{
  "norm_eps": 1e-05,
  "qk_norm": false,
  "init_out_by_depth": true,
  "doc_mask": false
}
Each number is 128 + 32 x the weight over its row's rms, rounded and kept within 0 to 255. Layers, rows and columns count from 0. Numbers have three digits each. The size before them is the row's rms in percent of the matrix's.

# layer 4 attention key, 384x384, rms 0.0372, rows 0-383, columns 96-127
071:136116126137111169137110141146073164118114082113131130087179101083175171123085068141119129131107
071:129093147093152124119074130128155158184142127133152133130195182136127105137160110140082158139116
073:098070117095124155142151084126138160142115082127138153070200106137129147150109153104079056070108
075:117094156125198132125143152134127116110171142118133138124117125132101168113084114165200104128070
074:134079086159129116123103092146147052089146158127166160156142120142098158177120150119152196079056
084:130080096074056142145054128138099119113171125091083128186141109129141117081052116103124129131174
096:115116143093101127049080144152030080176177077118108147177161085161147166120141110150144109098094
083:130092133107084140165140074075105123078126126167134174122094148171124065083142139091115065160139
086:105160149132144098145147108164072143120084148116147145148122135122120126137144089094128101155091
101:105190086140142069130150114158114128104110180173146048136179165128116164090120131139127134133157
135:139178182129143115120102064147153177139148115173119122133157129123148201102151147134091156135174
084:168115103152177097045186156136219186152139168091109084079192086113121113101155161126060111151085
105:166149067157098119114138201062200177163163176113092114123170124139066128114123126178152073176133
124:160153108128078088093086162068153139158106182158165161082147104119163093080160033134111121138159
115:149142092155177110124141165108124112171078127134134169095051152175149188140097170122074095131087
114:107113158092072107127074092098138085059110077095151113126154163154115108104116122122171130110132
116:193053111142133157130067118085200186140160176052107155094112132099126075141110164094174108162147
128:159186100119125069120112088168140152106143132129162097101134128107118126135133078105168159109100
118:095111105103125133165136076157106139148052158086177122136223110109137153135180122137182157066098
128:185154093137098105110174124129140154192163048153122078119164115185073128158097104146067160171126
115:143083156148154152139171117136106107110125158105120091151098131122098087077111095123138183128075
114:189173142125188217157125109096103114140171115091107165145134097168076168124116141144110129128193
118:109169176125103141121165116148100119133141053171163156167132082113204146161095142168185158132150
120:079097069134077173144133133042115143172135103197095167161160056159110115177111061152146127117131
118:145118158174136112110113190168176096130137105185111097086154127146118124134169134105166110069151
111:102175098184139119124108083161150138131132143129152170058094130128097132119098082061165119089157
115:156093109083095119177092112144146154106064163116189140077160064193102188140140101146171147112137
112:162080139180062185139101166165079163147101177141164155154126135135132132085062138091143101168171
114:176111174126132179115136116091061086164107098142142104089111148123114120126139078159089137118118
116:094206122160162228124145092161125112109135173096085105181103115162086138149157114093154184149080
107:156114090125140164111132121101143098138174108078100076124129107090093123145157155138121073162179
116:131161131090086133191101098071157156151108171141102175140109130152145088126104151156166123180097
123:101105180126136106128160123112158125142116075160103071157059118175129124138117177208072091064088
106:195102130114137128100137094045093131126101145112106169106100119133095095093104136105127090214146
118:107144094149108134152160092154107058144099196138149102129124104121131093100174127115165105105106
122:086116072153149134146123109163142199120188106076096125068158175132169101137115118162117051101117
119:127143164125109053134143079152108158104210130135164121215148077114120115128129192081091109140109
123:084057165106106102093139139209167107131116061104131157132091145058123137158151111091185105123184
110:152094122129140173108153128198067133135083179092117141141109165161129149096132136135086110136117
120:109154130151182118116168119105163112123039129088171182153105099150121172157134156131129170146154
117:097130188164106123139179180115172123131146116150148152111132073114123126120111223124134117092129
124:148090096138124139171152098135179142213133156204080062139112118111152177138110107176148135148116
119:225067104105139108083096125120210079114141124155134167087117154099066115087162120121141146102180
118:157139172187147082149148096146151115113153171099108085110077123118113170132118095171151129059167
118:105136116101126116124125139101156067152129112134135083126128131145117131143157164177088125149133
121:134184101142062100093119161075146176141105113100113136201179094084095133167065065149080100153107
116:125088135138072173160149162123147109153122117139131089058105156175129120111110119155114131160150
118:171155099131165175127153130122166091117148083097146158084117134086113158124161169125072117170111
116:156131113155140134149108072136123138161093134046135210136136079071123129124128141131150121105156
117:164117105138178120121100106128157156152157094116095121111104133151194130133146117187154162145187
115:163058131112180136159127074155141138146126104090152167209088115097178133106120148138087154110113
123:119095121155106168132124132146067101077165095113127117123100097059118131139125119104113198158174
113:135116206142147117086119068102172176111131175092139164134176155209143098182152134125090151087095
110:110175124177095108154092122148078107146092158119134132085083157112202061164125112068086126135090
114:166075121169097086114122135135133165160134136127144091118159173122194116106109122172180116067152
121:091133159145191195075184128187140119115138168083171110091119151113157132125129163122162077202117
123:129108115172162178104114080079155143205115132114135095163138113135082153098150117145092127183135
123:096141093173160144105131114112133170132120072111185096177161083101075091168106095136178081127185
124:088084123113110124148147091112134138151186143137136088184137093076106169123141170091097112174104
115:141079083126113166101179165076184139086102193034142125135174134128146127193153176124073096110057
112:087154157085095180106121151123147165151163161104110163111158151188136146121116160107175084221108
119:127160151128099132100149138143126107067090087153095143164125121139134154071148119156142090199104
111:110121115074099067103078127126137104124117181126144126129091123123128120197107129119085182177153
116:121072130088147024106163150084122151152181163082149105125155121128120098144139122211113159120107
074:124193136178151120176170168193099114174125086128089093110153153145137127139143146116123165110137
070:136122156138103108116210141123172097076158097065169130082059117135150116167147133157115186123173
080:136136075095140125089094097073115164121153103131141104168134131075114130150132113125150105118128
086:093169129154121114079183129103160112121115098127168133094065065217071142129068158106174103162144
097:217140106102122117119086127145134158086129166068114143160161131083161138132072096129133114127120
097:118074052098125119105119109101152094099129110145143121117176114109137151131117097160141117108113
096:208073082145187154133137122091181170095167065121124117108172155104130160109138103159105103098082
105:078157173160173088147173114095110102157130097126135094098084138128095101130160152142124120076144
086:161113152154128093096093123088121099110132112163082149171101119115162156138115071125156145107063
125:071107170147177111097111142131105148157146094124115103113093136109135154089123109181092132056143
149:148106095101103148122132127119111116128104115105169142079154121144109128147168152084166129239099
089:105179111084125126143141119169133081123098067120152154102133087127119140103181181110144177132137
115:072103106114166141072122193149080141114127160136143185124115161162089065162106133135143113139115
111:072116099108100129173135126078115102109099130142140144087150105255079142108171112120126142172125
117:144163148106153103117149141068167100025162192115146169119133122153137089151126147119099182192049
119:093150066143091150172144067149085150132156148129121101145129090149112131138063107124042114159127
117:124142146171143087136121185090116153110198181091155194126225122099105116159114137112155141070151
104:108097080173150179134130137120116130119175132127081107146095148118169151169129109139131138162104
112:169111107125171171135077110080145131138175160138081120136114155143171094130083097145110097151120
113:078172140129172188130120150118116066063123147082159119131119124178084086140139175152174127116071
111:154104161170074140124123098126156177031159103122075086155141083152078145100155098104050188149081
114:170120104160181094149126089157116154108056161097111121190135094087201121079120109172133112102163
107:122126147115181101134097148093101196152180088104131133122105136155076143112092069121103163116153
115:155081124106096050128158143142132140185083154156164113082135134115073095107174095113059139111148
107:076125167146195096121159132142111116141171163105137124111121121092093152100142180156074157162149
115:160096095117129088078140082092106133137172141074107063111106152174081126111189104142068109117116
114:197156165209172122104152086145143124124185117114124114099098124108102115143159165145135167119067
114:129106044128152184128036145145095168169156111097090063117101165151061087139092104143106128127146
111:070126096147119125111190189099150111115154090130126106122131139132194130157129077102146104115159
115:124142138092116114142098141106104104164140067068146121134144052122101128150135142101126174071235
114:093081120098144115062155131201118112088116085117146239186140098147186087208087106049153128158109
111:155131127157149145092131168106112120169147082134204131077129117134171100118133095130104133099124
112:130149128113109167169128149139064125163068131127119078119139112087175187169146087136065085142138
117:190163130125151124161101099086171134177061094122168157095110130136100148146126139187129151133175
117:113185198160083162129183156101069172092113154145091157113096111195100134113118181097109128127120
110:144165137183094081188123075141101082124100114172137066167117089101145107133157173154212158131181
121:150104191141167133121142054145165108145151142152074123096157098113132132131123108130123149084124
117:110146110162095114154126111136060070115092140062149097106124076123076137130170110161105114065127
113:075132104112178117135170090151088112104157170121129113124046166139124139102143161106103161134081
113:147130084160173110095123078132119123109137137045129134139199094112050153115164144076150198156160
113:138104138183136197169099099126102191057086129119086185171140102114065117079134153095120086103160
108:090122082188119163107121179124042093133162123159127129095087115070156133167138134090145130145191
105:166123124057103121149186082140126167135126112120131090164129142123147124156127094086106195183121
105:142140137050111157162169117134154157162116193144085103084181128083160114188141204133114121111099
114:151112198064153191132136087185093086072119093078112141090112131116122128106168129109052160114117
115:134115097122113136151160115099109204167168146143155065111144150098143145200110131088044104197093
117:161151119110087087154123124160073196123105130138144093153145137096121133113086098118141145071166
116:180134157093199042116110144170146105107134122123135147059155143135143139186135132079118146143106
116:188114121168150155120115114067127139171092140090170139170083058152133144124080081138200131130159
113:150158172141157101145115061174078162135103130102136154118169113144188145063124137182103109109092
115:104031122117121190109114086098128147142103141110115143151127139143113120115155147134100163079103
112:175056182195128220127168126145087074135126130090112153100117051159084178125113160072119161141189
114:119147100121124171171058119089135114166116078129129164122125058101147113175159091111110211144147
116:123142199113170145141139082130155113122151184147134134146149120134128156064087172144181153110102
107:134170123134129161145098142117127150183145169053157127124184079139127192162095145115133111071153
114:114165115149187181089134093148103084134123177112124097155124137150153164110181133153119144130109
110:111136131112144121137171148127058115128128142156161070134146102182092101066052134178105086160071
120:119163206102165135081178109146134116122168107142137148115131125110100126125130105146095148121054
107:082165122109115157168137122167175166171173116134152120172088094121192076117175187116129146133145
112:094126093150042136176088151153124104111140069122129119135203100132090190110143068123123172127129
109:076101164146091166122132127079106141185186089158127104160112050186102170111071157145128147061180
107:154125119174170169112139129127105181087105125156084127101113216068216094079150092074074091161069
105:101110114127124118171086137111100162187109171121118115157124133170143081164101093169108136117081
110:106151141093152098092083209103087141155029134165155105135108174106215150150121091210144081080122
068:163076070097139144086109124130126105173104138127122084131108115060112103146125096118126108142122
091:172136120111148149106100144118120115197116145136074115135129144135086085134172148198159168156087
083:106191130138112141155137077193074107097135130092155133116121117184154105132147093057110102118128
094:129149132136086136131107124149127160065114165111160166138117120177202155126113131078142108131136
092:111095137166128125119132180069131141115123139146121090112209135111111139146087167121117116107131
075:144141134084174138161094121130142084075106209149147126172116165143169139116168138157176105112155
103:152104140160090134084121144136127133153088127153073071140214122078102144164151135148140111133134
070:154099166147146137115149119106152120148092110106128144168101121089111177189073143109190161115150
068:158180126134141131179168149153147109122161108089084101147173121125136104131083126104082157124127
113:086140148128129118146114085184116125130144119159191183112042054175155171091149112112114139119105
080:093152098116107087139159119149098115137111135081195152148070114146142107064121105113099165178130
094:138095153093182182115144173133142090132150141090089098139148141062112070155131141157163129114109
085:095105148163129181143160090147158187148156075164052097119115092173143101161083100133097172199143
082:153103167118111175121162155144171089104108071108104137108122089091165126193081069142129143102146
083:102175166167114108169084163123139181099123130137098095125133092141119150147115149150068149171132
083:137152136114051040090120092115135128140114116098150165175112093161087154109152160109144104146106
078:120120073164164122165117075134169115097109099103098115137167137062152091101127115109133136076143
079:159144150162113119149238167119028115066110119122151177146087154130077158135109121146117111150150
084:151156118126142136100111142153082147179165118114106134089127194113129111130116123146085124125109
080:159131163128119115190074178158110145159111110092163122139112209144078087082099100107152158095170
082:132124114149145152124141177161101132134150158110176073147172110047122073143138156132104113141105
082:099112075158090107105124128105110179099121184118094072120116138170175158101097053082123159142115
079:085150120091123194148067148137115113184138150136133168124067122208133117130113148143151084073158
078:114154169155134119120105133162120113121163168121161163122113146064101057109204148124109113174130
082:101111174091153170095152121109137118091103230091125125156154135109160129129152145114151190126200
088:097098157143128105072107140111064110135112111092125145155102161156183125152126128087109169144166
081:222134117106100114116080052115108097155174197122141099138129109163131163144109129115129160163118
083:121166057158058138111157178143146186152084118169116112145116122198112206107109192102119121149098
085:132077080145189078114071143158123126086155148082171103183146172150114126141162112109172097096117
082:128146102107053093162165128108112126099171175165188121126155114117117131084137060125120169150152
082:130094127127152140118113151094083134116128172093098119086159155095113115170114176150184156112170
079:072172127193120168152161113083131170087142085076074196111171097159161102065117108111112177095107
081:156185134162142095091101145140122064076143102137072113144118088180115102106127072123173126175096
080:102109085196117123145131157159105128090066047105152144076103093122189162126109045189119129090156
080:190085118125160153133092114138196174136175125147110121174105076083130102203082107122172111158086
080:210164085090169183116150139152091100132065131103130128136151145123106102146078144132133160171092
083:107137105083130115114162120070132089189109144147148117113168157094151092174100119152110135132140
080:124137134159159142090094142103118083165129173102160108101089102119123132173126173084184121148172
082:131117111107131167209101134117143184098067132117133149106146143160209090057126140115142082136102
082:116127119090151094186069108182113099121097143135091085140091142131091170164112093159126137135080
078:072090192105120187152176114125099182104160087154109082085108130126075133148150114075138143130083
081:147125097050119186079065173180110111152130062125158145098033157166167157174127140126102093126129
083:134139209122161127099112136168123112110149129105181101133128142090091139108137111180106162165129
085:077120134123102112131148148125161152067132067050174154181165093092144145111183180094142130086084
084:134139092184085119166144106084130121120157075128087098135168102133137167093093156174164100109119
090:133146144103090175159110140168120143148133153154148134119188096106134083097126215147157180152159
081:112182119112151155079143127116141162170133095118137173113091123109121097138129180176154116100129
082:157156137131136139099149127062123098169114124160104143132128114134159181175184110087123103160111
084:159114117114195154101103122139140145071163150116132118101155167128123118099174163080099133180162
083:125126104092093098146149118123137175172154122131161127119192087104141193121133071157127146117144
081:146064107105096130132152154130152173143112099073137108101150140106142144166124163174090125055113
082:086111144120125162070140150134152121128074162106125146079087157096121076148099128076101098164094
082:142081155088110110125132127095135144101160140136072124172135122163083169158063094105072104144109
080:110170142157132120157068099142127165108143096112088137113120159107194145168112147111168164130153
081:094134140092109114102094155110132113116184140111133176180088105129118138180107117132130147131164
084:130133132162160091114133085116192154122093145134119141103160097138132157067149163148125111175133
080:161154143175122165163109130129116135188069155146135159161098186053143144117141107117176169157150
081:147119144185202100133115177102089105187196182132106090166151152154154117119170228109133139123123
089:136175080215132128062058176165137160134103088107099124100159163137165117140159127121053113184124
082:130195110125109132172058179109170171103141143074117107160128150130151110104109187157099126150163
076:159112076095115149115139071116155133121143132141127158102150123084103112098103151131109130103094
079:183130111139080185153161170161134087149120168141126146186071129140148153114100115203165162135138
078:164096154127130153076138112148117146136117108148156171184162095069097113121164065119167159143039
084:163168080119084157170124141149090063048150135152174119185086159148148148108097083127080130099107
088:072130183075140125136103137082160141106149126127144123118121155158104121109175119126169096146150
071:097156121085155138173113094159094156102140088165128132165159170154157159131055159201104108152094
089:104131112099126098163154190049143089107111103105184072150141093073111066131156159123121136100094
083:100162112104174068072122143143178123127105114108159102138095136161094110163189134058140140101075
085:136153187106135139167100109125147109119126134067118139092117086133115194167137120133088134133169
098:181084120124168109159092066174154181108079117173107144143081148133195163131064123087139169158142
084:110093081111157127134096126122118115129166148133111167161106090082168102099140078079153111170134
101:116037145101137116134130182140129060156163131132137137158168147138079136112167120114140125111090
110:153128134169117106131101113147177194134104135123126149137094100129143114125128134106139154120160
092:161130094084161115082108124145139155124138175087150127163090155084138064110157126142074104145105
081:095139098096130144117121124171147101123110123187160079117137129110144120153131111106080129122104
126:107147148141130160098097118070138084151175146098149107084177142113072116149153114137155110103123
093:090106152118140112090157141161095086164147095131170171161177176131092151147173161111092174145144
088:147136163178139128139132148124124135168106135121094140119144110170137110114113069156077135138122
088:155155131145138124121092110118155146119164158058141111135141098135109126100059133135109181125111
089:105152153126081143167139134156153138096161123187148103148082090112104115106131110164155093163114
085:162129093151125156125138160091119136108141176078126072068134148151147103168122181118195137139125
091:074112168089099180136111173124105106186086123083141152083140118163127119101102100053110155180168
083:185133137153032136160135144120141169107148095095122124095144138084130142094083074166132138068125
083:116150168152156098154054166173187150147155173155138177145154140150216149121163172157169132115149
084:098185134098144110124058086119113144122130104146110141083158139104125119142147167167081079083137
088:198139106094115077131129159130154071160119121187186135091156091064090131148125088105119103083137
094:155138128134096133086144133140099177113062136159159173203107104146138137116096139156136126127111
088:176104114185144124125129125112121133128152135173133134137153091166117116122108131113133183157120
086:193123157123110097142077176180049156165141113108164116113120135150108135080146157078161134072098
093:149146137139169084102080118084116149121100124218110172140148169153096146052186140160088207163113
090:150182160120187099125132153133119048111073121136160133054144138142112143157107131192133105140137
089:165103107109136125125127085141141173108120136097114066109130142118105067114097119073083130126115
088:189154139132089130095103076147190092125126107140118126159142163138156156183078133121142125123162
093:162093084107184120087186073137150115110136119040076129101098094081141131163154148156109121084093
091:179089102076091135192126147093151138087124116091112131133137185140135113111185171135124116051112
086:153135093145117059140153185137217169169108145134111143115118076166125148108145100215069142052195
090:188115128110132146167165159114095168105113115088118141134132151109187128186171138132107205128088
086:159070126132153112115157110146208156132159158058136080106167131136120080128159137166141155111123
083:146091169153087081088158115080094114129085065143125095187170174142157163153142135128169163081176
088:101153119140139209168110111173122153109133176111101121116102161124158139213083113087131121107094
091:190121142136188112135130153111167095147154059098155094190140108096137132093086099108110169170118
087:118139152133140114115123172152115080172114129138112144136157162071118176127176159133094141126123
090:119108111083154118125149105117091148148097143141118182102086104207184100120139120139143137162128
088:181153156119083064118096127103174143181061102169093162128178138082098120140143091150124124099093
091:118145119167170194139143140120120112134093104145134097155168122122138143125169112150112108167149
090:081109121181147158166165108114141152059082109143109142079121149074148100119121188141150142149203
083:086121169096114192143093120127128132179090118194126175147148077184130120117114167183131059117086
088:174175135184151165100162119166145095107171197086160149148111166187092105149105121107078133149097
087:102147110152190144162106139168118152126112135123182103050087092083164094117140113143170150128127
090:143102124082144080105129118152156066129116081108124139105155124156128139129085105086110190166126
092:186192121176080115131154081103116158129130076118105158079139124119128076106142168147109135117138
084:162112161161162100218146161176120175087127114153119088146098076163112143142166108066096127144159
092:158106125097153113174094133134183161136125106130149106168141190097179148072103104168143144107128
093:076170164185096151108154129157109139091121119011108145117212153176141125146153145127144062124106
086:143160162079178168149090123193099115192073164135153145065168100092130147059173124147110130080195
088:189147170101125111144127164096093162138173124114142156165089116172166085056096205127153170133136
083:130130160069106121189124090124113111098136168059141104069129115137140117131180093128132155094053
090:179147115172148144164123073080122147095184125118082118138147151107153038151142177167214165082163
088:066113156111164163122118140103108113146142093125160148120126122106127100166181111148159093097113
094:202158137121069107184111136118137182165132112125185109099119132103125110143166086133134135130155
084:090118184132100113152161076152109171194173140167137126128152168118149153079136165178169171121114
088:204121146144157111101146123123121102133095085127121104140137104096122117099186132126113138067165
095:129115092094121119118129124115140134113121121153071145139150134131062122169138131178073136165140
083:161136147174124111116108098097121106067119088218152135151076106091082085118164084146191118071167
091:105196181158094130189137139086125187118189131119089115132154101159131149132097128125152127177067
086:106117135152200128078135095152145112141075175118078130057102110157146097183155180176195106124122
089:189121136193150126072111147141171143134122122044060160109125114182155155123171102080149199127063
088:119126090062142133108073145157203169120133107167143098144176118056090140177133125133148067111155
074:147163110125155125150140167121084108093140163137128106142100121117096122123142136129091151094080
078:157199117165134105106091112162121103098147186077115150162149062097156121133111159127141146204172
080:125141150129115134139101091071174189145143115150128188105139092118122116026108117094105185193153
095:144126160073117110123106153143100129146108171102110149108119131076131190144163166093141116102169
097:159133143053107095109115139134057086098128143100134194077162153087115155182148157133133090105169
095:128158141130154101150129159138170116130170183118151132106147154134102091195158173096136089104121
118:153155113080130095106073175175107074125166109082125133133187110099093161193164155103131122103142
079:130171124109069150094086120126136098121160163178153160176132153182126167140142140087187066124183
103:093085145178174106109166115113119187106123131105116095138181148093148109079139107179081091087133
106:133062109073110109071118153110116123137135090138139121125178132088059203166158166077147098102173
119:082139091099109138118178227111078091143122146081165181113138119169075118186104140133183096120117
110:179117151120087133146174177102146133180125148127127129144107128115102126104120130115147143179129
107:147128104105074159143098108123155152145149090159094049151165143101161121105135131152076109126139
094:085140136160117171057206131173089107099159100077067195140100142141127141102119116124091091070116
099:201136149111098169126089130140198122181071155111161167089030152129124135099102118152156139124136
097:158121128115104129125137173153172114143119131054073097144100123080141136093156154109132130113140
101:172127078064102081121110126140196051153110082171142095144141164120099141113089122149148081135128
098:186124175147127109094110131157101122151094082141134140099103162097121178176137124167170054130166
103:057096126140148131111124099114155107109096131141125135094156093157107114123118156109124093112120
107:145127147162138172130156149117152130100160135143098151121134076129131132151139156060079146076112
103:116156089147116119087101156057171132141092139076145116218152139137089128097120107115155051070141
096:186153107182115165180127145119119169131145182085128082119160083139140177095073094114189124130137
098:059166144163166131110185115077132126087109096152166087172142181102074156146109103129115107133127
096:053082158112099103083070115118133115085129171081083113168109134142074145187122101105149145122120
100:088157166155181108159146125111081073094116142151138169160143120104130111127078146068161117154056
090:104163070129114146138129100131164128126118128155099092132163141133123163136095152193062133092130
100:100115101168111167095161106114094127148078155151148060113114134118178105188136163122043136098108
104:138173142122085140153139119155132147152141101173134178187125158103183113075143102167161179188134
095:106137182116131158107103168168133114119115106128129107081150139119183120170163100122124088132160
099:145064075084113131149164109175124166126088111096144079126152105110069147132154113128160085194107
101:122160158167090147137121083166144083143135133111064174105115062078111121216167175050093131119138
104:103144122131118134111150164179114101085150142049103107120170103134190104161137174169116138048103
091:074111133161139174116122158138104116144123160078084129146136106105136143215109127133171086105091
091:111135167134085183156073137152156143148066133179112098140145148111185133060133167111181169132097
102:198209150116151110105083128161142108160135145216113139095106125124163080137148110107115123159146
094:187167126081139118112165067140137169128122138126068094125096119082099105127139172022117132148142
101:088149162149121062130128119104120164148173172092102129156125121085073139135170102213093131093146
096:067105120128133168099134110173115124095175131157138093144153109159072156084088163146122107144072
098:154132114131132154089121155088090140145112103132170117108102108147084091105109146127145162184119
099:068106139183129106172147156081083122165082116157169114094157145152134141176120152155105111099121
103:160110041153186150115121111130153107165152120137147105138159179091114153133223130115117121133167
107:173146156153135170099121083193134085146139150145095143099137096121134107114150093145196183164143
093:115109181179099085145122149162095067119116168143108168077159127105111093132055158095141134162090
100:096125133110106126157186117100125131096112132138098140130150114181127159137081130172109191150087
099:116187153123147102131155105087117153083096133111173085108130105144094107196088132136113163173101
105:186076161142101063098140167123136103100123139126095122117151144107110122156144099086091123126214
099:155150174106123126138089146159157042140126133148071081171112172128154162115078103168135139135168
105:142131115070142128108116160153190112154110113133130107116071151150148139122164095158136139142154
102:062107182207099102117145141122133098121133140144156172141084102132101104133146137120176136151036
109:130071088067146150084115118077156053116118084070124106133138189105123103175144120105110154114098
097:062142129153166140128088021104130152092122137160127126151092072124090193130157168105152133137104
096:076094131111193132120108148133093166109177158147081106159128086098149174100161170133129098105149
095:155076067091140134106106133178121124166117125183118152202104140147096118090076125113172134138173
099:143080097081155109187177126125115100115132107133074097124163132108117117093172161091124090088143
097:146149136090111151181106137110122180136194145107186157099134135104139171078137107121121159180130
098:082059120081153115101102119093146099190110122150145111124165114146143131136115103113125115088113
103:096189088146118098091116073158145104158144115140176151103109099106147082168164144112136184132111
100:077163076121102107115141138154112175127190174085145176143115165156107164119125169139140158163056
102:162192191099106172171068158103123113177121115162145174152112103197131164070110132146124184164196
099:123103100063167093093115105148118148110154161138110052100150140114115120092174098088113106079115
096:143156151152152138175127103144132139105119144144128130117102063189145122149119105170116110145136
094:096107125152089150123140118105181129113124153170115114083123153149143136164132126125162164137121
104:121153108093135182105159125123125124138091149082166058124124097084117155077119143133116084139106
106:095135206134055052172090119177172141123131121128120153092137118161121105143124062170155180144108
077:127148163183149136146137145106086044109138110124146136055136129104162130113176078090159140059176
086:103172053110142133116134163149118105119178144122126177127114090097109119161098124124110128118177
093:112082114098172135134139133074134166109115082095110118148157166102103165207113114128069122090110
088:096107144130145119123166169157098137140114084116170049084157151162142136167143150099123080102194
104:159196139146112160165093116128099110097122173109156124134073103119131136095081109071153119144118
101:122143134070117128116116135099186112135099134129111141175131119134164083085114162098180073168148
116:148131190114157123130141069130079102106172130123154139101121126106144120148150114154081153082145
084:134185112140133141115107122137095087119133137124157084064148112076080107120105159110117156158150
101:138161180149144153116087085163143150117160184122104109155148125165154150121073110120084144084158
117:163077113149111121120136137120099126103072137080148150172076122120103139058130164128153134190090
092:107126164167136120138089103159110090094140101126202175111125100157111230126091137100139134136195
109:120138116136171121149098070136120162112189130144157121158175115164172125127133113110098087096121
098:142067179115135139137110102090113178111229157170142130127185154128116121155149181108139112090065
103:147145086102088107140173105165078103103050072162107146162085076108051123143112163132143128199148
101:163104131174121124123092106150111160142097071077078096119168137146202152100135087141103202094155
107:181182112169159105121103108110156132147095137185085132124102139066185056159118125185134098069115
110:153092198156129171155139046125136125113182120080122152112137076101068181108149182114116179140115
099:158081140165180120179093121152140150156174159084096122094159097101134155180180126108102161031106
099:202139214114196145166174112115112140081186164150096083129169118081118116055201165121158154101105
108:120164156165076134130139125077030124091124103134164178182171108103119141092060153121133103147190
099:089117141150165146116146149110148102103137127164118188100105128105087102167112150130171123179167
100:144152160105163155106096162112110171063165160151053137059094185148126109149127121079114143154144
110:177171169149045113118170138079059028121139109124127127114120178136153135080180130133105070082129
098:103131115155134110138146127118109147118118117077147150128057162141096187175122140127101102168151
108:134189149110089061069130162087187103115118163113130105096166165123164091158132047140135125049046
102:182138160137099104159082101152138115217152154105090109167131145126134121112135121137167149099165
102:168115163121133118137111105114126170118158205128120118117168072113156161082104179105117129101108
108:138088174075195140167140073131104085099076052124163094121140126139083175104171102155129175127182
104:105135094080129086124142170108110150112141176125122095162162154124153153163083119116125095089132
108:167144138123114116149138104107182172132134083170153161134077146111148090150089170140167141097159
097:122145117147161148100093146077182136060139139155130150156116147059052054131078125121221090120155
106:168105081186103140084141135109184070122142130151161119078130126116113088180183103117140136079089
104:096104120121094122090143094159124069157137149153164160168114120128024145146144088134144146103157
101:105160100109093167080151173109123096097102164062136157124164132142113163141147136086037111170087
109:153124105137174107121172063170091166123112137078164069132170119108149132160195124094077148106071
100:138146186103143149148108090130118106174133147145126081186114078066096127160167192171143132058082
103:087137123150065120130171125129143133093163146060093103138101113125128164150105136123090125159120
109:175175149155120101086074161131212126155031084138148145072108105134194116072162128106155166153148
098:159120155153056103119165083166097106134073154103122106096160143148133132140176117091146144159168
109:190100179162087108143179076149105124106065123156165113164124125085113130126143125116104176116130
107:127151164124150071121111139128147163093139097190109126183156119086167092191136133110129099090120
106:158115182177121154124133103127150137159134171157126131151122143088173203093121160095132146117134
100:126160116202115134071098090121120112078139123142117165145149098096086141159127096115221109097139
107:157076170154133217172158101171145119163097118034105089155053111159086133109105180086095130134095
103:078143105121167113082155083148127098171076087083187084179145069134121114131115114166156115107148
102:103091100108148138130111151148116099170090089166169130124142147149103172125118123165142113104169
111:137131113101099078168123134179124165165105089156103095138090117106205108144116070113135130081080
101:088130160098177159132169135154044065109066140067145074108069124156155128069155164113167127130119
102:151182140098122144187140080148146115147130090156154093145089090163143042144124105131156170145108
102:202082109154150131075125137163076123104095147132124096115091152152194087117140134137140129151102
102:158081145142108181126106080184156119142117123081158115135107109137079095115149094141155183129183
107:181177150079150101085122096105145091109096052136175092096143087119152165117179108131143184052160
100:128125151151125160125134103127123141146119116106122154185167116115071109156081102205141106095139
101:211032095158136115143086096078123122099217162110129162116086143110121143072079150089153157155174
096:163094161149164129134164160090116139173095103126081095131067123135161141150140122119093121116122
111:107102125142108143163125172112118185166125072158166098134150156110106067135053093110145050139129
111:153086148121146140154128134105223153101101158123117082098150096069189114101126135094110133088106
105:216091163134157124162057149120136098174147154197138132047112113121121102027108109130144100053140
104:130119115154078147116133138145113153129117101145160081127169156098129097162104094152094125123133
109:108130123139180130185091071115172161126148146086149176118200114126154148134129130102178113106063
098:190081141092106093113116047160176076154097126155130129130124097157108195095104144074140202090130
103:109127084094144103095122122137109134092099120137184119159146137082083161113112135116125112132098
104:208144155151128111126142099115156086112148151134099098127086146140148094135142148082137103127135
101:130111174137182148150099119150101179102166112111062106147171170129215099142168189142139071108124